Weights of a small GPT-style language model, trained from scratch on English Wikipedia.
Size: width 64, MLP 192 GeGLU.
Architecture: RMSNorm before each block, rotary positions, no biases in attention or MLP.
Each number is 50 + 12 x the weight over its row's rms, rounded and kept within 0 to 99. Layers, rows and columns count from 0. The size before them is the row's rms in percent of the matrix's.

# q: layer 2 attention query, 64x64, rms 0.218, rows 0-63, columns 32-63
# k: layer 2 attention key, 64x64, rms 0.212, rows 0-63, columns 32-63
# v: layer 2 attention value, 64x64, rms 0.198, rows 0-35, columns 32-63
# o: layer 2 attention output (transposed), 64x64, rms 0.239, rows 0-35, columns 32-63
q0 083:58 44 60 60 43 49 40 47 41 31 64 52 44 60 36 34 34 45 27 63 72 36 60 44 39 32 49 48 66 30 43 58
k0 088:35 42 50 44 54 55 53 68 62 26 56 53 59 39 36 67 73 44 54 37 53 61 46 47 50 58 33 37 79 52 29 53
q1 105:55 54 50 69 45 54 38 55 40 42 56 64 45 65 53 51 64 43 36 44 54 54 59 65 31 35 54 49 77 27 44 51
k1 080:39 50 66 34 48 53 49 27 63 46 45 51 61 35 53 59 56 34 60 35 42 43 51 43 49 43 34 27 39 60 42 59
q2 081:48 63 39 63 43 57 56 34 33 32 62 61 63 52 62 58 62 37 28 39 49 38 43 67 39 40 52 55 57 23 62 39
k2 055:58 66 55 46 52 47 42 51 50 58 64 59 40 30 39 51 26 54 52 49 39 57 64 26 51 64 40 23 53 50 40 60
q3 075:49 50 70 51 56 60 54 42 58 68 34 34 49 50 35 43 27 73 61 57 54 58 41 52 70 47 61 54 32 71 74 52
k3 067:48 51 47 35 38 46 68 68 39 66 55 57 47 72 61 71 70 41 49 59 68 59 54 48 60 36 59 50 39 55 45 34
q4 078:64 66 72 34 48 60 61 47 50 46 59 45 30 32 42 39 29 51 44 53 32 46 34 38 67 60 66 35 60 46 53 53
k4 091:62 34 49 53 52 45 46 58 31 44 49 37 34 48 59 52 49 54 52 53 42 69 29 63 38 54 36 69 41 43 48 35
q5 088:42 58 49 20 39 38 44 60 21 53 61 63 55 64 61 59 53 43 58 34 54 53 34 35 45 68 39 68 44 51 68 37
k5 106:67 53 49 34 65 49 30 57 44 48 55 59 35 61 60 45 34 46 64 53 38 61 57 58 47 40 90 63 80 60 50 53
q6 087:41 49 65 43 53 28 49 56 38 63 51 36 55 55 30 62 33 42 51 64 42 65 60 38 62 24 35 61 47 67 47 54
k6 102:65 54 22 50 53 57 57 59 51 55 47 65 60 57 34 41 43 52 20 57 54 38 56 60 57 36 64 51 57 54 53 39
q7 101:58 43 37 59 39 52 47 66 50 66 15 49 51 58 40 69 69 56 51 53 66 52 53 51 20 49 43 42 58 26 48 49
k7 101:43 41 55 57 29 50 48 50 29 52 46 58 62 62 47 42 50 35 54 52 47 46 49 72 76 66 57 61 33 49 73 42
q8 105:41 60 60 33 67 58 41 42 53 43 66 46 62 37 40 58 78 53 73 45 36 65 42 48 52 68 39 53 34 38 37 39
k8 087:57 53 65 68 60 51 63 53 49 41 41 28 59 45 54 39 35 41 37 48 44 39 30 37 41 52 57 32 57 43 42 47
q9 078:55 50 64 43 53 69 54 27 41 44 31 63 61 67 51 58 55 45 49 51 41 26 40 38 58 42 65 39 38 40 54 43
k9 135:45 66 67 60 54 50 60 37 54 52 48 66 73 28 57 51 41 59 51 46 36 32 67 37 50 60 27 33 53 32 47 64
q10 096:62 47 46 49 69 41 61 42 26 54 56 49 56 61 51 37 50 51 67 46 59 45 51 57 39 32 29 42 47 40 34 49
k10 102:76 59 57 34 62 72 28 67 40 41 44 46 51 54 46 64 24 54 33 55 53 39 39 54 38 66 58 27 56 64 56 44
q11 121:56 30 37 55 55 44 28 60 33 68 52 54 46 77 50 53 65 48 55 45 69 63 33 62 42 40 41 40 41 37 25 48
k11 100:48 47 43 51 43 48 37 47 56 41 43 60 63 40 38 40 44 25 73 59 44 52 52 58 64 84 46 34 52 68 75 62
q12 109:43 39 47 48 52 59 67 61 71 64 41 38 47 50 53 57 47 48 42 61 50 65 68 56 42 67 65 46 52 47 62 62
k12 107:35 37 55 64 54 44 51 43 46 46 58 32 52 59 52 45 49 71 36 56 50 43 47 66 48 30 38 31 64 53 45 38
q13 096:61 41 63 42 53 41 13 57 39 61 32 50 43 43 65 56 56 43 38 63 53 37 42 45 71 44 53 59 48 40 72 58
k13 102:49 51 41 37 37 41 54 68 63 49 67 47 58 37 44 58 47 49 59 46 44 40 75 34 48 38 54 34 56 46 31 57
q14 116:60 54 44 37 49 65 56 46 50 56 44 45 47 68 58 74 55 42 47 43 48 49 26 64 39 45 27 53 45 73 52 54
k14 109:75 61 44 59 51 38 65 60 42 40 48 45 58 45 53 57 43 38 43 50 38 61 70 52 38 50 24 41 62 43 69 61
q15 110:32 72 72 38 66 57 53 42 48 33 74 36 49 43 51 54 45 48 54 59 58 68 40 62 59 72 44 34 36 50 34 56
k15 106:69 82 46 31 70 31 65 53 37 44 49 39 53 69 57 51 49 44 51 36 60 50 43 46 56 50 31 30 54 50 58 44
q16 093:43 48 50 54 44 75 52 46 52 62 66 38 38 54 47 58 36 55 62 67 59 56 58 26 45 46 74 37 40 71 58 77
k16 097:60 45 41 47 61 45 54 55 55 27 43 43 22 56 42 54 34 61 65 41 63 39 45 77 49 49 30 45 60 38 50 32
q17 069:48 46 35 80 51 75 54 56 42 49 77 44 47 46 32 60 50 55 43 58 52 64 58 35 65 32 72 43 48 50 42 38
k17 088:58 59 38 42 43 57 64 57 44 53 66 45 31 66 26 66 38 50 53 36 42 45 58 58 44 60 24 39 59 21 66 32
q18 078:62 40 58 57 47 97 63 40 52 47 62 46 29 46 33 47 50 38 38 48 51 46 37 51 67 53 53 39 48 47 58 58
k18 116:70 42 31 66 58 48 69 60 27 38 48 50 41 52 33 67 41 53 43 62 57 53 51 62 47 44 34 61 47 28 44 38
q19 072:20 43 35 64 23 50 50 64 54 47 40 34 54 40 50 46 77 54 46 51 45 59 61 55 40 49 41 59 56 30 54 44
k19 095:22 57 56 29 41 48 66 43 60 66 71 43 61 36 50 53 51 49 53 41 50 63 60 40 53 36 44 44 44 44 51 67
q20 099:55 66 71 41 53 37 54 48 34 25 47 26 50 58 47 62 48 45 65 58 46 46 45 31 51 44 66 66 23 67 58 29
k20 073:73 59 58 45 41 47 35 69 47 39 46 42 36 69 57 64 58 68 61 59 66 44 72 49 47 46 75 66 60 61 40 48
q21 087:58 49 66 58 34 52 41 38 61 78 46 62 50 41 58 42 45 39 43 48 67 40 41 57 36 32 71 59 41 61 69 64
k21 080:69 24 45 61 52 49 30 51 47 46 41 35 52 75 54 40 54 42 52 46 51 41 44 54 43 49 61 51 39 66 57 44
q22 093:72 49 54 51 65 34 66 53 42 38 46 36 76 44 24 41 32 50 64 55 48 64 48 42 62 44 58 52 35 52 44 64
k22 077:59 48 35 43 50 36 37 63 41 45 53 36 64 59 38 78 28 46 50 64 61 50 42 81 41 55 55 52 59 51 53 40
q23 097:61 56 46 47 59 32 35 60 64 79 61 30 35 40 33 58 33 51 43 70 51 59 55 44 42 56 65 27 42 72 55 55
k23 067:50 39 34 46 44 31 35 58 53 56 48 31 31 83 50 49 50 59 61 57 53 65 49 53 50 52 52 33 63 52 80 41
q24 097:50 52 47 44 66 50 62 74 27 47 63 33 45 42 54 44 53 58 26 53 54 56 46 58 48 34 60 50 66 18 30 41
k24 113:44 52 42 32 46 31 37 71 51 56 65 41 39 53 36 54 50 55 72 56 50 55 48 48 73 53 72 71 41 54 51 44
q25 118:24 49 47 50 50 35 55 73 53 49 49 54 53 44 56 64 58 53 30 46 54 52 67 56 39 63 21 51 33 44 45 38
k25 045:60 50 31 73 57 54 71 35 35 53 57 40 41 54 73 41 36 46 34 56 44 51 77 50 57 52 59 58 39 57 45 46
q26 102:25 41 47 39 51 45 42 28 60 62 44 45 68 42 48 50 55 73 62 45 61 42 57 60 42 46 52 40 38 67 53 53
k26 106:68 55 53 38 61 54 55 29 44 50 51 56 56 53 64 28 27 75 53 43 40 45 54 50 52 52 50 49 43 65 26 50
q27 110:52 41 50 53 71 48 40 50 56 72 38 46 62 59 43 77 32 72 37 49 42 58 46 62 61 44 49 30 39 56 52 43
k27 110:34 69 41 56 85 68 76 47 56 53 48 48 53 57 47 51 32 66 44 35 43 43 58 28 45 53 46 21 50 56 65 39
q28 109:47 48 60 23 55 41 47 43 59 48 33 54 23 38 51 24 58 31 60 47 32 49 58 54 38 58 45 46 59 46 53 63
k28 107:65 38 62 57 39 30 48 53 49 29 56 23 37 44 34 35 51 59 61 41 48 57 50 50 38 30 49 48 34 63 27 50
q29 103:54 24 49 25 46 60 54 54 59 47 45 33 40 29 73 56 50 60 50 61 66 39 43 52 47 50 35 42 43 38 56 47
k29 115:56 22 30 37 54 43 62 55 51 39 44 33 44 58 57 33 37 36 56 46 46 52 43 44 63 34 52 49 25 52 34 50
q30 091:29 35 40 54 41 42 65 51 38 71 57 48 60 26 49 52 35 42 41 50 64 31 69 57 70 66 59 48 57 62 32 53
k30 089:46 46 55 50 59 22 50 40 39 70 45 44 56 54 52 45 63 49 57 60 63 56 75 53 62 56 63 72 52 52 45 69
q31 110:55 48 52 73 54 75 47 37 42 49 57 40 51 68 40 48 48 58 68 46 42 64 66 58 41 39 41 39 65 50 46 40
k31 112:49 38 75 51 25 50 54 56 71 69 57 59 47 39 48 66 28 40 51 75 53 67 50 55 49 47 46 41 55 55 57 47
v0 100:59 50 62 38 65 48 41 45 75 35 64 52 46 28 72 57 56 49 63 36 47 46 41 49 62 53 44 42 56 23 30 49
o0 115:58 62 25 37 54 53 40 46 43 39 48 44 45 40 54 39 44 66 65 44 62 46 25 49 58 57 31 52 47 29 56 52
v1 081:44 69 45 52 40 51 66 58 49 47 39 42 64 50 56 62 59 42 78 67 29 47 32 54 49 67 42 53 54 61 65 34
o1 076:62 58 71 48 41 43 36 24 57 63 40 60 59 65 38 58 51 30 38 51 28 61 38 55 53 57 54 44 53 59 57 59
v2 096:48 51 52 35 63 71 55 48 54 75 60 47 79 64 55 26 36 65 38 58 48 39 62 42 37 50 44 47 55 63 42 32
o2 097:60 45 45 44 56 75 56 42 55 71 41 42 57 48 30 45 57 41 40 52 56 52 36 51 27 48 74 45 39 41 38 49
v3 105:57 44 50 48 34 48 40 84 64 65 37 61 46 58 72 58 48 60 57 52 43 50 60 41 51 43 41 51 29 62 59 31
o3 105:46 62 56 55 19 64 58 66 52 15 64 56 42 31 38 62 41 43 36 47 43 27 43 40 42 44 58 55 50 63 57 61
v4 110:46 65 29 58 66 60 67 30 68 37 60 34 43 60 40 38 42 54 57 55 36 66 50 44 54 56 56 42 31 33 53 27
o4 115:43 56 43 81 56 28 51 43 69 71 68 39 54 54 43 46 64 42 63 44 58 58 47 55 60 72 56 54 67 41 45 52
v5 129:47 39 36 61 43 46 69 47 39 61 38 61 61 40 65 38 42 48 64 67 57 37 42 63 60 60 52 76 35 43 37 43
o5 124:50 37 53 55 44 61 41 55 52 50 54 27 39 44 52 64 53 51 59 46 53 38 49 64 69 44 46 38 41 80 44 61
v6 107:49 38 37 45 55 48 51 37 57 41 52 52 56 63 40 61 52 61 50 43 55 45 66 46 33 36 54 43 29 44 64 43
o6 101:53 54 52 51 70 55 65 75 39 67 59 52 59 64 32 31 43 49 73 45 42 71 64 41 61 33 51 43 48 60 49 52
v7 103:63 69 37 58 29 28 60 63 63 73 51 67 42 39 44 52 39 57 58 45 59 53 36 54 68 27 33 69 50 42 56 39
o7 095:53 62 48 51 48 58 31 52 49 48 62 43 66 41 51 44 57 53 41 34 55 61 57 41 67 26 39 50 47 54 54 39
v8 090:25 51 59 43 23 42 52 55 61 46 60 31 21 39 48 46 57 56 36 57 45 51 57 59 36 63 62 56 63 55 57 43
o8 102:44 53 47 48 46 28 60 50 60 45 53 45 35 53 65 49 46 48 74 48 65 44 31 60 47 41 73 49 31 53 46 37
v9 113:54 48 56 43 49 46 65 39 41 67 30 49 44 56 30 63 35 76 51 65 61 37 68 37 55 59 22 46 35 51 67 52
o9 099:57 52 41 44 44 59 50 55 53 59 39 78 48 44 38 52 50 55 65 38 49 77 39 47 73 37 60 60 29 54 47 50
v10 111:48 47 53 37 47 58 67 47 85 35 38 41 46 40 61 31 54 52 55 54 52 35 60 49 47 51 62 67 43 18 31 25
o10 122:44 48 51 51 42 35 53 30 60 62 47 22 38 51 63 50 46 60 57 46 48 36 49 50 52 55 40 59 46 34 45 40
v11 098:39 36 65 63 69 82 54 52 56 66 37 29 56 66 60 19 50 38 50 45 40 51 60 66 49 54 64 50 58 52 32 42
o11 087:53 38 51 59 40 46 65 40 46 44 73 40 61 58 46 47 51 25 59 30 69 49 40 61 44 59 49 25 37 42 48 49
v12 097:28 45 39 45 45 79 48 51 39 36 49 43 48 45 68 24 49 37 64 46 60 52 47 49 62 70 35 43 60 44 49 49
o12 106:73 50 52 49 59 77 49 46 32 50 56 35 34 40 55 49 36 49 38 41 42 58 28 57 43 72 33 26 42 52 37 51
v13 098:74 64 56 58 29 51 43 64 33 67 35 34 39 55 40 52 28 49 42 58 53 42 46 51 52 41 53 36 45 54 60 68
o13 096:61 65 51 57 17 45 28 75 41 60 51 49 37 40 50 62 60 58 46 32 67 79 53 55 55 44 39 40 40 51 45 85
v14 101:44 48 62 58 56 47 53 40 48 66 58 61 62 56 50 65 42 27 55 43 71 46 42 31 41 20 37 38 55 51 68 70
o14 097:73 48 72 46 67 45 59 57 42 43 56 57 35 36 43 64 66 48 48 46 46 48 46 40 46 35 44 40 28 40 64 51
v15 109:51 60 65 55 53 77 34 63 27 37 62 48 45 34 36 50 52 27 42 68 52 67 49 68 46 25 44 33 41 67 41 62
o15 113:42 78 60 61 61 66 47 61 39 34 35 53 38 36 58 42 41 36 58 77 52 32 62 80 45 35 44 50 34 46 45 59
v16 108:62 26 50 34 45 64 63 44 51 65 29 39 52 54 62 39 55 55 67 47 59 49 63 52 25 48 64 57 54 38 54 57
o16 105:47 22 55 57 51 32 62 60 32 41 30 27 40 59 55 29 53 52 48 40 39 61 52 35 48 37 60 47 52 50 49 49
v17 098:81 50 50 50 67 32 47 55 52 22 25 49 41 57 60 61 70 64 67 43 30 31 52 59 73 57 45 52 51 65 61 52
o17 102:51 46 65 37 53 38 46 34 57 36 41 65 57 50 45 26 63 52 54 48 80 42 51 50 54 72 41 73 62 43 47 65
v18 101:36 41 65 48 59 60 40 60 51 42 75 64 71 43 43 64 49 51 44 61 53 78 46 51 55 33 69 48 66 44 26 44
o18 107:45 51 61 64 55 68 58 51 51 34 28 65 60 67 51 69 54 57 29 69 55 62 52 52 29 44 48 41 64 42 53 62
v19 097:20 33 43 25 49 62 46 64 61 46 46 52 29 45 70 45 40 48 29 47 60 47 49 53 46 64 44 58 42 44 48 26
o19 109:42 25 49 33 32 53 49 51 56 39 33 51 50 37 53 51 47 49 84 57 59 54 49 64 49 56 31 40 27 45 54 33
v20 112:49 24 28 63 61 50 50 50 66 44 42 51 44 65 36 63 39 62 48 69 46 50 61 49 25 46 51 57 34 41 33 29
o20 096:38 47 42 64 42 56 35 75 61 54 48 60 55 67 32 64 50 46 83 55 33 57 73 54 50 59 57 61 64 70 70 48
v21 107:43 58 46 38 47 53 71 51 50 32 53 37 37 54 69 43 70 35 34 74 42 41 64 36 32 46 36 43 41 41 28 38
o21 118:62 39 45 56 44 39 49 53 42 82 57 54 45 47 78 64 37 49 53 79 66 59 58 52 29 47 33 66 48 44 42 23
v22 107:40 63 44 53 48 42 60 46 43 41 53 37 65 65 81 51 49 44 62 71 50 70 64 51 61 43 46 51 48 33 64 30
o22 121:55 46 54 45 37 39 59 45 54 38 70 26 51 36 52 74 66 55 66 73 35 62 49 66 44 42 50 41 60 63 28 58
v23 094:43 57 54 52 57 58 39 49 51 64 55 57 75 56 50 35 62 60 30 54 53 58 29 63 70 62 65 56 45 29 30 46
o23 089:46 43 41 49 58 66 55 52 66 54 43 30 43 62 57 44 67 46 37 66 53 38 47 36 60 67 53 22 41 26 45 60
v24 119:25 53 63 42 24 48 47 45 68 60 53 49 58 35 56 59 47 37 49 52 62 47 35 26 52 54 77 51 60 43 46 43
o24 120:60 42 34 41 42 38 49 41 64 75 19 43 54 61 53 65 63 71 51 58 47 34 40 49 37 27 53 25 49 62 38 54
v25 100:40 75 49 48 65 50 66 45 39 41 31 40 41 42 41 75 52 65 41 53 47 42 57 79 74 66 50 47 45 26 55 60
o25 096:49 69 53 48 46 43 55 40 34 49 44 42 50 40 23 56 33 64 51 54 46 53 72 53 58 77 53 46 40 36 61 45
v26 089:58 47 54 41 44 41 42 56 58 59 71 45 69 38 49 53 40 50 55 55 62 63 41 75 66 67 52 63 43 54 61 62
o26 102:36 50 83 42 47 35 49 51 54 42 59 42 66 68 48 31 49 79 33 57 41 26 32 52 59 54 39 61 30 80 64 62
v27 094:54 54 35 39 69 45 53 52 41 45 62 52 65 53 31 75 48 68 53 47 52 75 62 46 58 46 45 30 61 54 39 51
o27 103:39 56 41 48 44 50 36 18 31 45 49 59 64 42 59 17 35 61 35 40 62 64 63 51 70 39 51 54 53 65 60 63
v28 111:58 68 55 52 40 62 80 41 56 50 37 56 40 53 64 45 45 31 66 59 32 25 38 62 42 51 57 60 59 51 36 30
o28 110:64 65 39 59 40 41 51 58 28 58 46 35 44 71 69 42 63 44 32 54 46 61 43 41 41 55 44 57 39 78 38 48
v29 095:61 44 48 50 61 46 43 55 44 67 67 25 68 40 65 39 39 58 58 74 51 59 55 69 53 29 49 44 63 54 44 41
o29 088:55 47 41 53 54 39 65 47 50 50 60 40 53 34 15 43 68 56 42 80 62 49 55 65 66 39 60 34 61 54 65 57
v30 111:42 51 59 58 52 60 26 61 40 29 68 34 54 40 42 50 50 47 26 53 50 45 47 43 33 35 46 46 56 74 39 56
o30 106:39 52 42 54 38 76 52 34 59 70 28 48 42 31 47 36 57 39 76 52 53 39 42 73 28 45 43 59 55 39 61 59
v31 099:52 62 67 78 46 47 26 47 70 72 40 46 56 37 39 43 43 65 55 62 47 38 50 41 29 24 46 61 58 60 56 63
o31 104:56 55 33 78 52 57 61 42 72 47 35 52 32 42 32 58 31 43 56 46 52 43 33 26 52 39 47 31 47 53 43 49
q32 106:56 47 45 40 47 34 46 60 77 59 39 56 56 38 50 50 32 46 37 64 41 42 62 49 45 53 68 35 52 70 65 55
k32 094:60 52 52 55 80 52 52 76 34 48 40 41 53 64 49 24 62 56 68 53 58 57 61 38 38 51 26 42 56 46 53 68
q33 094:40 44 52 62 41 58 45 57 69 67 46 50 48 38 49 50 39 40 47 49 37 54 74 49 30 77 43 56 48 74 66 84
k33 096:51 40 45 50 56 47 51 66 57 43 60 69 47 55 82 47 25 65 55 48 57 31 52 47 51 33 50 47 53 60 39 39
q34 112:56 43 46 62 44 62 38 59 51 41 43 56 40 62 61 55 58 74 55 31 57 51 62 68 53 46 38 54 61 26 46 52
k34 100:25 53 39 70 34 52 63 25 47 56 56 55 63 42 39 71 37 43 31 49 65 36 39 53 50 33 46 32 68 45 48 52
q35 107:64 49 55 39 65 57 53 32 40 35 56 31 62 46 51 57 49 44 34 56 50 51 35 53 48 47 70 24 42 66 44 38
k35 111:73 42 59 50 54 48 48 67 73 58 45 41 40 62 45 47 51 44 60 50 53 40 67 35 70 62 67 59 44 56 54 53
q36 089:62 52 52 39 51 49 67 47 39 21 35 46 63 44 58 42 70 38 51 55 45 55 50 49 42 45 48 47 53 36 61 34
k36 087:39 36 61 55 53 67 60 50 51 70 49 43 46 46 46 54 50 54 32 46 38 50 61 17 67 54 61 52 38 48 44 45
q37 100:25 57 50 47 66 74 60 53 48 61 63 50 45 50 52 50 51 66 66 56 36 55 47 59 59 63 44 58 48 36 43 33
k37 086:46 61 62 54 28 32 54 29 52 48 51 48 50 25 56 45 39 39 47 57 50 66 56 56 56 34 59 44 42 39 25 46
q38 103:69 64 66 32 47 35 40 48 51 55 68 44 61 62 52 33 48 40 32 48 39 55 32 38 65 36 52 36 37 67 48 48
k38 085:51 49 50 44 40 48 44 65 66 39 49 32 40 69 41 39 58 37 67 44 57 41 74 54 52 43 80 50 59 47 58 68
q39 088:70 54 60 64 38 40 46 38 27 55 62 53 59 37 56 24 35 45 33 63 47 48 65 49 56 45 62 63 62 60 43 46
k39 087:69 33 34 39 35 41 31 69 51 53 41 36 44 65 48 59 46 45 72 49 64 47 27 64 49 58 68 65 48 56 50 48
q40 100:19 57 75 49 67 67 62 41 47 52 41 60 41 40 62 34 60 47 53 38 37 62 51 41 63 59 37 57 39 41 56 41
k40 088:56 71 60 50 50 43 66 30 59 53 53 69 58 47 68 50 37 64 38 40 31 35 53 44 38 47 49 57 46 30 40 58
q41 117:43 49 52 39 74 58 68 63 62 58 80 53 57 49 56 61 25 24 62 44 53 53 30 46 52 48 40 40 50 59 54 47
k41 121:54 58 51 59 74 44 42 41 38 31 41 62 53 43 70 41 64 57 36 46 37 54 50 50 50 50 36 41 48 48 59 53
q42 103:76 39 51 56 47 49 34 67 36 59 49 50 32 58 69 59 41 57 63 72 42 51 67 61 56 39 57 46 55 34 53 60
k42 099:44 58 41 57 43 70 72 60 44 58 58 49 48 49 42 43 30 43 42 69 63 62 43 39 36 43 57 18 45 39 50 44
q43 101:47 58 50 36 40 57 50 38 54 42 49 58 49 39 41 53 56 37 62 26 45 39 39 54 71 33 40 46 35 56 62 61
k43 105:43 46 53 61 44 63 36 38 67 64 58 49 70 44 76 35 56 43 68 47 47 41 52 62 61 38 52 53 76 36 48 72
q44 115:60 44 51 66 68 49 27 51 50 57 36 52 46 46 53 37 75 65 41 68 60 63 62 60 27 54 41 56 68 37 41 50
k44 116:37 42 38 53 66 48 48 66 53 27 70 38 35 69 30 46 22 31 49 52 54 48 37 46 53 49 61 41 56 53 58 60
q45 114:48 60 46 55 52 41 60 40 51 34 61 57 43 40 51 39 37 59 66 37 60 47 52 38 38 42 63 55 62 27 55 73
k45 111:50 35 71 54 35 46 46 44 70 76 26 42 30 59 39 49 63 54 58 50 49 60 44 49 45 69 31 43 63 59 47 25
q46 111:50 43 64 13 40 57 30 54 37 47 46 60 66 41 52 57 43 55 62 68 65 49 42 44 60 47 62 49 26 48 40 50
k46 102:47 44 51 39 57 56 39 38 53 36 50 58 50 35 29 39 21 25 65 55 72 28 50 57 45 71 72 57 50 50 48 71
q47 122:64 51 54 66 41 16 67 36 39 41 57 37 47 50 46 77 47 56 51 63 52 49 54 54 38 35 37 60 25 40 53 32
k47 114:49 62 60 53 58 51 68 67 23 53 49 66 60 62 67 64 69 69 31 54 54 62 69 41 68 42 58 65 46 46 53 49
q48 068:46 42 31 44 43 53 46 41 78 56 42 54 50 33 51 64 29 43 62 47 47 55 60 66 46 55 44 50 50 38 48 60
k48 094:46 59 63 57 66 57 64 60 55 54 46 71 57 48 57 42 51 69 44 46 54 55 54 40 67 61 60 70 51 45 55 45
q49 077:63 54 43 65 49 50 37 44 47 65 35 47 46 60 53 40 58 60 49 41 51 80 44 40 48 67 40 40 63 40 56 49
k49 099:27 41 30 52 62 41 59 28 47 51 61 53 38 52 55 67 49 58 32 62 53 45 32 53 52 30 30 24 62 30 48 49
q50 086:63 51 38 72 49 39 42 60 49 40 32 40 38 52 58 40 58 73 30 25 42 49 59 45 58 42 76 49 61 70 45 50
k50 094:49 49 33 66 27 55 61 52 52 49 60 20 34 34 32 46 49 42 53 42 54 52 53 53 49 54 39 48 49 38 41 70
q51 086:48 58 69 31 47 52 43 52 44 63 61 39 40 40 44 60 46 42 33 59 37 68 59 60 67 50 45 58 34 35 44 72
k51 090:63 78 52 32 58 32 45 63 47 35 76 51 46 65 62 68 33 48 63 53 65 58 58 54 55 43 54 44 52 56 47 56
q52 085:49 53 57 48 39 44 47 55 28 47 39 45 52 41 52 58 32 40 42 49 49 58 50 55 57 49 48 47 38 48 48 46
k52 108:72 55 67 36 49 36 36 71 46 49 55 49 66 41 53 47 37 46 79 49 52 61 36 54 55 52 64 70 44 46 35 49
q53 096:50 43 54 61 42 50 53 45 46 41 49 25 37 42 41 62 29 71 46 57 59 44 28 44 45 31 58 61 47 56 35 62
k53 103:73 58 38 53 58 61 50 77 52 34 40 45 58 49 52 50 53 68 63 26 57 49 73 65 49 56 52 65 44 50 53 62
q54 108:46 47 57 24 64 48 43 56 64 57 61 53 53 45 63 62 38 49 74 43 52 59 50 47 49 37 53 43 55 67 42 56
k54 130:54 38 49 70 53 45 64 40 53 50 49 53 36 51 59 55 57 68 53 46 49 52 68 41 45 54 20 49 58 35 61 58
q55 112:61 58 56 25 60 66 55 48 46 58 50 48 55 46 60 56 29 39 67 56 36 37 33 73 64 50 54 30 26 70 35 46
k55 095:23 51 41 68 43 62 57 47 52 45 39 47 57 50 51 54 59 57 38 43 63 57 57 42 56 50 49 50 60 38 34 61
q56 105:43 56 39 31 43 40 62 61 50 61 43 51 48 44 70 70 29 74 57 72 68 42 50 43 70 43 60 39 56 51 45 55
k56 116:62 43 44 21 42 47 30 68 51 55 38 27 54 59 49 52 60 46 71 47 62 60 56 53 35 46 60 61 48 48 35 55
q57 110:15 38 45 65 46 52 55 43 62 40 44 46 49 44 48 57 59 62 40 41 59 53 44 45 58 66 37 35 53 46 55 48
k57 094:51 72 49 43 46 37 78 34 52 43 51 65 43 40 60 53 47 51 41 34 26 49 70 45 52 46 30 48 38 51 45 62
q58 116:21 52 54 36 55 51 32 49 59 53 38 51 30 51 74 50 40 65 53 48 53 42 59 44 66 24 55 56 54 58 61 69
k58 114:63 31 41 50 40 41 42 61 48 63 52 28 41 41 47 34 51 52 63 47 59 36 36 50 39 50 45 58 46 41 47 56
q59 104:64 52 66 41 36 61 41 31 48 62 52 47 49 48 37 63 58 56 70 47 46 70 55 50 52 54 36 59 48 64 40 34
k59 106:54 71 56 53 48 55 56 43 36 26 46 76 68 44 61 49 54 67 36 40 63 52 27 45 52 51 53 76 48 58 65 39
q60 121:34 38 53 43 56 59 61 52 63 61 30 41 41 38 48 41 24 46 35 60 60 45 56 26 55 52 52 47 59 63 47 38
k60 105:45 39 40 31 50 56 53 47 51 51 57 61 46 39 43 48 72 48 58 48 46 44 63 44 65 49 38 73 60 44 38 62
q61 112:40 57 54 55 53 37 51 55 24 43 42 49 58 48 50 35 52 47 44 42 28 66 69 62 51 54 30 73 31 37 61 43
k61 118:60 49 57 43 62 38 33 58 57 62 44 49 44 66 72 49 25 79 55 39 42 31 46 66 41 47 50 73 47 42 59 28
q62 110:53 56 57 53 55 78 48 66 50 69 36 46 64 49 66 33 68 74 62 52 50 35 54 50 50 61 63 77 44 45 51 51
k62 122:24 50 48 52 45 59 60 56 50 61 45 33 39 37 33 65 49 37 61 43 55 60 45 30 43 48 53 43 54 54 53 51
q63 102:65 51 39 33 49 58 33 50 55 63 46 61 62 61 65 68 53 58 54 50 27 33 47 60 30 32 68 50 25 36 49 47
k63 098:55 60 38 61 48 67 48 40 45 49 60 58 61 37 63 64 36 41 40 54 49 30 71 41 46 69 47 51 41 21 62 46
v32 090:49 51 42 48 55 55 60 50 51 59 48 56 65 50 47 38 45 48 27 38 43 46 21 39 38 61 37 60 38 54 41 26
o32 099:29 52 59 43 63 62 59 42 53 56 27 60 57 47 44 32 36 61 46 40 35 47 59 42 48 52 33 45 65 68 30 36
v33 100:63 38 39 57 52 60 46 53 39 68 64 54 76 54 37 62 51 40 60 37 53 29 44 49 44 66 38 46 68 48 58 63
o33 091:31 33 65 44 54 69 39 54 66 49 35 46 44 35 57 46 52 25 51 38 47 66 59 51 56 42 52 61 68 59 54 54
v34 094:38 48 40 60 60 56 40 30 65 39 59 50 33 68 58 54 47 54 70 43 55 55 40 71 65 71 25 56 41 55 62 60
o34 104:71 55 46 38 54 63 40 54 65 46 44 40 38 53 72 53 41 27 46 73 27 38 49 42 56 55 54 45 51 61 54 44
v35 110:64 53 71 54 67 46 39 62 39 39 78 45 47 36 42 36 50 59 48 46 64 75 52 78 47 58 56 42 54 48 33 47
o35 105:49 50 57 47 85 45 34 49 64 37 47 36 38 57 57 50 68 61 60 59 48 55 39 83 69 74 59 54 63 24 42 32